Weights of a small transformer language model.
Size: width 256, vocabulary 8609.
Architecture: LayerNorm before each block, learned positions, no biases in attention or MLP, tied embeddings.
Each number is 128 + 32 x the weight over its row's rms, rounded and kept within 0 to 255. Layers, rows and columns count from 0. Numbers have three digits each. The size before them is the row's rms in percent of the matrix's.

# q: layer 3 attention query, 256x256, rms 0.0693, rows 136-182, columns 64-127
# k: layer 3 attention key, 256x256, rms 0.0618, rows 136-181, columns 64-127
q136 105:077183134107115126176152180130132135115089163188139184152190122092153123093163081176142128152133059075127129107123133080157095170143200131107142136098110095138117111059131104141121088128079071
k136 111:116132084134116157178131061077103152182124158083114107080111171128133120130171058078093159107152144109184117150117107187104093143154124132145147115151106123132112149125161183110101178127159154
q137 113:129163118182134125190127123120151128128224129128149157092162118134124134109136145061166119159084141136151130175163137163158085202071079090171109180147108099111127100132124121152117117156073132
k137 110:122060220103121125100052091154139115155123189124111090166163070098194124148132192154087107122117147127156132124134143182147143145166128106176131133153118169156169154154134142118079128172096125
q138 109:139105115155103151095157125106167177153104144130142138094137120146171131090207098152089108184105154119101139174148145053146107158136177074143168140135137130149123102066126127126144183157052168
k138 112:142081143159080131139121163143157129125089091124071154183122133186172208159104122070166171144102129166100119143117146092186109097131133120119168094101169127146072098126124152105086127162106096
q139 106:126117143162103136089109138145147194127155126123100088128127165144187166092149080103200188149144147128155108155130204155166104123120121105191102149143136162112065137104150129197064147143126135
k139 108:121160142104131173098091148058102136122166126117125165140109078085087075184137157107042138117198167097089106140102087125159151135158129193123093138056089091176210125119174133097155155132137101
q140 116:090161141094160133126148091162112116159128162093097128125141130138134099091121154150127165108096140140077131068097086070107106113121071111132093128078135142082127143202166102087156136134106161
k140 121:119125120109103085150112168139144147101117098095107112183077112077145161121102140097132150162143134149127133140175134166141117136091117139127159129171139166141091151110040153137155156060134111
q141 120:158140170055102114128138144151134117144093096175156062143166117122131114136161064128138060216093122136125060179162100060088133112099172102167096123134124169115104179103146159120135120158074115
k141 116:092136081120123127092126135117135182166098108128080140084106167072110114074142128108110165089124107128108105108116129199111076154192106115172098114177126128099065139180177136107099143126158101
q142 110:159166129127123111098150141186087100124150095153092109176115185134164142143126118124148131157133142102039107109138114100090104177110086163128126183124192117124142157117076110138121081194051130
k142 112:111110130106169120109102143116160173087132157152122121149190109085087105127098115071117087088125122052107092170104098182145097091236123067161099126149122137118114140077186155160059110158131199
q143 108:116072156131171141158116165136104205151135157112100163194114159094100150164167165147114143106137122080127127064075138231103160104149211126100132089151166146119146107122093104105127044162128150
k143 105:140107056112063102100140185194108180119112078104137123106136157180155131147076124166125144187131089136140076090156095039139123111178146146167127104132164121136141179096151139169158160170178177
q144 109:115142124082108128155123077213136114111100161093117136132197188158126159157077143095162105180116079172114070131113134069126175161146163134133128107120156124088114124154114115104162058196107149
k144 113:077093137180093121092132110117146139138162133100130157096150110123115155107115178071085108155091135138165138097165175171153117179064068149107123118156114122142073155149061118113103130083129100
q145 111:150116142116169146147108122147154125158070132164119144094131115108116112106034101138106142148084130075165081185131133126105077130163105124096131082137077146243118124138138149135150139134092090
k145 117:127141168168207167205149106083161176158107120109166089168134148193091061093145087149088134136112121176112164139157058137103098135125155161102175154084117162157131080147141151153107110089135131
q146 107:101159160139176206172112144088086171109122145098146158115145161161097184136173107128130137072120096151158111155162109190071113125103084123172101157121129118110054130124148116171088100100143128
k146 111:161062121093110116108137112144163140137129188114143169133105141087099139106135123139138161136113089113142144160137180154135116124099064091129172089106109159173166141113129105118102146118134150
q147 103:124136192153100160181097105125103084118149160130155101131050159134133137144121131114081090168137134125089146123186142142157080102184118122110113080114134063124042117112128116087119088090106177
k147 095:130049117103112094117137090176128069112156161111140127131151124160132143103094122074134139180100085080175176125157165130133105153097145115090142110095133114144159097152087142110123170162132124
q148 108:112166117096129085114119122114061124148147145162129119085154139126140125125166089126064129102124162133115103091136154064171082082147144109081077152189119139170093143117146114157132154133076107
k148 105:134094100126158135153096152151158139141135153150182141133151109052130068111131105070121109160160109104171140134143126129117154162143094177127126082082104119111123118109090096104126161101130105
q149 114:085097135069139148127151094171189087128085141154137132148173158154156148160121127152112109129120155148146135138080062183100118110175122132133100120154116153108165161087094073120114162096116144
k149 118:111120104130203143174119136083066123158125110138116130162074110123098095064145131143106113128162118147143102125207138109089093173141082172090152155133082149109141078179122132158127103095126135
q150 105:078136125124120107093159130111153115124120159078133103125162180084164121153151162104179074146122125109157144166165119135088144118065152130150113144047126082097173153089119124168135176113041108
k150 106:138068061090164089129098101171153077132132145204121151184142066117082130110181088114103108107153179078130139124148127099140071148107133136088123129139114188133099128185122097112143118143095143
q151 109:114160145070104111135128113118168104112146078055139131143103126136104090128086181138158153083084140146128176190158178207177132102163117158142152209127094133124148103159118118109176167135099119
k151 117:189158159131124067160146141103105103144147122153148156125139096124152099101129095186112081135121062152078168147104099108155112061122177070121131151137128105128130128095153121138160129091130156
q152 106:103097153152064136179132121171161118127118149141090101177102162154107076098115129137089164202132166129125089163106100095111174153154126169129201132130145159075134152119149165119190112127116111
k152 105:195136066166169118133113142128166150170118131184173111094160134102183161107088157067149096111092137135137121086143151144055134134201127140082157133168091119138129120115128121165105123118141092
q153 119:123087111098145147104094083145147111140109129190165150064170129127117175172112121124152118131157157130067089152114119139076205117177114099129139126136154099115092121108109145110110091098123151
k153 126:080094111113081126092090144073128097127090101098110152049096141169162098165110193103127147102104107146130116098139151134156150145116111091163101099146104105115123080194088163122111104140141101
q154 105:121126075124152163161165111116163139094095173117071095165124135144150156086148107128087094119132089173151160110045140151134126133149153095100142102110170113087118134124152192133148105145142143
k154 106:098134111130146117119166168096102182122149101110146087117149101133097155137130094142125168137189162196133080145164138110135088132091128201110117167126109160117161115093123159139145115119193121
q155 109:157124179116141146056156105139121168114123146141092070121097100100156124151079114104142145125122078114068146201147098108093100111100139163118156117166156149135035177138145134151149132085112145
k155 113:096177149147184149167162102150151127128131156135149137124049077159139105088145165132103153117038053175124147112081129154135173195146124097126176088133151089133146061129119139100119165162128145
q156 117:076139058096105136127128154149144116088110180121069117151175177068144153067143155074157138110105116186131098064079139132091122162116127099145147174123095094057114132105152119155137107076113132
k156 106:056124182158084110160127070169111134187143163157119133147138146111083103147145078172129122116177116121150142135195145121126109179090124157090091066188125078156125157111100154113145171161145155
q157 107:163115161101104171174111165148170094147108143134107146111136128174065110157080088120154124120131115150144189175054113120084166144131118125101198124147101082094135121182147156166140223124154147
k157 113:124103137108138112193126084167113141129106128119151133138104155119192150054118148089162126113205121115145122133155135119151085130107140145131191087119138156126149120117098130152156095081121132
q158 097:129111148104135150100138052103172132111166173133133142025156197132133137159138164152207141142099137148137188075143151140181157128171116081166167121108142068132129137196134112150146148163129114
k158 105:098125177145097094119091154128142134110181144127120119129160128199140101108101154061156134112115051149084120143135154120180082171121126114087066171147114097145154109042180208128159107136170138
q159 108:176130142113125135143165085150125131171149177119103142176159094106116089187154055166128065134135149063080110148145156111110112123090161142120206193140088096118174141132144116162192100172132048
k159 105:134135097181157123123132152101133171130134146156116185118017094110097085115141079138100095116107080099099122161079098129101157195109121120131104186167085189074119134109120153112118185158192110
q160 108:121132100088095109091126119189163143215060094071218077147153107078127118177147170123097132079103130107114146175111068060131101146114153121104081211096148163148090140168108145150173090154092115
k160 106:153172098103106112119113156115200132134162162152112129144099097073102137153117068110155090150091111113127075130170152159131093150167197140120121104099055117161132139095118131176126134113144099
q161 106:158162125068072091143167099069135133111146097100137089090124120176082136184109155135096167111155139084166138086111094107104089102113139103154177116140080147145112128091143126160136170201118124
k161 110:120148138086095183104127127124134089138082124120094131101165137149145084124160072097188157157109178128079151178139097158123167109152100102154100172123076107114119124146108123151088126085195051
q162 105:176143145225114129189146095095156180106123157152093089156146121155125102116130110104121161135176035146132090152093142199139116105143132138074156055168091098134110167136150110111146158085172117
k162 112:152130161137163171153142059133120082103139104147168124047179120103158110104137120094129168171156146179159193133102109131088190095063099116146082108138126067110074089139166112135119157157147167
q163 115:111057124173104166086092134103144095170129091114092070117143135064139177077144184156102132098143145142162134167113166142126080106129142131154143122058105090182160127101110193122186171111130186
k163 118:161139154139183171142143117110148105107104184131150133136145110118143124150136109143129089133179182154103116106115077045145145093096178168087188175146147170114105131117113128127195059148087115
q164 112:115137148179145146118150121172104161178102158145114142110123145149110152103133086160084129105130166116171145104132105149078132148146144160163091092144135158121133159182175135126116078110123131
k164 114:104119124138123126139187154066118204133094084123164124096127203122113150154117147089083120128117174118096136107135192149156147126105049074156109115166131094155060168090158087122130102163139106
q165 116:096090081134145116141114107165059082212134132104171126126060135098149185163204088077139114203095132133123166115082099154134167104156074087165104119071113110144118089110093189111101172095112170
k165 110:111129154133152123079133172071136102130135095074077095168093114179144113174120155178116162126127120153099124113177127120171130162112102136116130156116141158144133145160092167065142089147123115
q166 110:128178142126147116104152165136155147079139161126134099160128116183148148129033146073066113183144162115127139155112117064085134184097164111107114058177099157161115126163168154098103070157116144
k166 121:063104170124115179123126122125072173170086111127159110117176135165174133074139173055106116125091127125097102078119084207190117179170163093137144165119171096159106118160159126126110102122108115
q167 100:106057148134140154146110122064131089181096075146130125129070154111178162088117134096051166105141105098147125135076124147147074087118066124068144098116109137147122087161143138124095164134151138
k167 098:131196137133145127146127156101116170112075122108173106137123136130107109141134153157153171097100143165074119093168139118078161076120169055125187123200118097156133113125131152123146107117146122
q168 115:091153144127124131185141137160177138123190113061111147166127126099128083173132133139213121156145109107192181123163169151159167176122147080173149125126120116071142122119100129161088143146175111
k168 123:206128159128148175114095100125082100153108134172125110120109111154175084117077098148066126137202114107123085127114086063155100151144152164095116138066108103119186163109172142121170123135148154
q169 112:122102094050118074111118138099069129149126143122157073152165116077124131170181107136110151134161176096157126085147114113113117120136142110103078110114100167106093159111099147135125104084130144
k169 111:142127166095083102106133145160135127168195163133128109120059180084134151123121108114155135135159115115099057117121122116149154142183089098133094120129071081063169163133155150089136147122142108
q170 110:111130144131085140177141141139139096062081095132154136108102165195156174123100105101098097092149092166097093074075159190103150093114125126153086174106151148166088149159125097091108165134099137
k170 106:116119081143087102110178109116129185150116097158142175143147101156133066123117150163149147163132114111161131129168165124123070120104140069112170142162166082131108164152205093054152064085108146
q171 109:150116133184138149150160116072185111233185162139159149108158130144165133078156140197123144155119165068113128146161133193141104133150135100122131124096154058121162141120092160101092066096133120
k171 112:162130175091087082093082161147059125097155123146082103131131116129106154229108154109123106157184144105105079089107124076189120132186095154117110170069074152100135110083124147112114143152161221
q172 109:142138131122147149105141126129090138072163182166083122124152128154150141107105110115137148130098170173091117127190121093127165144141096144147130120215077098110145091137133123138190155141127105
k172 108:117148159139178125062069159126098153073065156124194083113181085168218099183140161109115137114155087131107120129071074101083165176075096140131131102151162123157163177102145109126058149106180119
q173 113:129170059083098097128145110112154129158131151092106101092055155119114085076099142164095158129129167111119175078122127138146101158122053090151117170115099111150154057158111137159091161089158137
k173 113:129136173117119096103040155094169090059139131153145097161170119167102080165163096112222075124186117130101123126150117136138107090134170164110158101152101122158200150107059127143167163102158118
q174 100:082091139109172104139142108098090129049038107134125148086146074051101151144168170106114092126152132109126119096156098131111198125183131134083129091115149116123149135121186113136094089097132116
k174 100:092167066125124143122095117165128103202166173116122114180095148142090138109151077138155148125146132116162122085122139090100142132104131122118094162132154071089074096135166141096062164134177112
q175 105:129187141125152105150142106099072122135118159133141132116135084097202156139056087144127172128149151097120166093172119130147095076103173167129077093122104179174141135113105065104083137193112130
k175 108:181117130125107093135142125076126159129128141157167112105104116085131103083149188124061126156145104117134093109116116140118144117118104088095112154118119079129112150139190119090158173093071086
q176 117:129165142158184105096114128149069102128192137118039121174123167118165129164050095080126124095136134104117097186125128085075106123109136211128138147106140123109072131101118131145144098100118060
k176 129:100136063145226149138189128117152158112074169144161175141143079095110130125220133121063094116073169096101123117165083177090184134092136130119144116153110185156118160148083123129139147146091126
q177 112:140178142118128128096104118127139103151110166119111178112132115142109117100115115116090129128113061142089176135092171159129102142127158109191116170178149109114133169135199116121170133112134062
k177 114:136103082121069110102119118106124170105175112113134135167147122168103113153167129083089091152104183070158090095157114106131106156154181135133063108158149144193135132126131085195018149146090148
q178 105:156094158092168131167205089161143120173132102119185208178118098056134073126157068109153144143111162087171136127139116128091118143173088065068167110135114124139185114092080113182093152147132110
k178 109:119094116084138143118062131129094092153067136127100130134132141169106142145134129160155123132100114133140112097082121121115090121150133128171117120047156122087114126167104125114130174105135132
q179 112:114143147071164102120117096045117161125176130084136110115093128114162125162124172139148140119050155096112171146170078133114106123154097156174132161119159163088088113166089028118123139100090097
k179 114:139159098097099113093089141148135119072109135100106140154101085206105121145154105073145189165102087075122171127145141058121132182154197102129099111129098058186178121166100144163109148134159117
q180 115:109084130097098150098172115163139139151020078105166126174102062108160159081159177143133112192132124097186129156114137098087188141098134133126124173066168113111132108103131144181144093116068133
k180 118:128132143090154179109087092130135108162137154105134159152114150171099100144117114128110117099112151094146128157087121171126066127170167108106178158116130173146142110088108138098130142081143179
q181 108:157092120132114105139173088100114115103127064210134166103129113085138168116076153163133112171157120132094134185131169070135159156095183121172109094166176132105134110147106124143126149119127142
k181 112:098152146111121137105077136120149135123152104143100045116184131113173131118110223117121125126095146121144099120086093185107109144188121154098113164117125159158147132134168110139084109124106099
q182 105:127147151153186140160126158063136141146131059125073115117165090105105146071091142168164139084100119143121119085106135189109110175121133124126184141131150120102150088174159093123090167092113117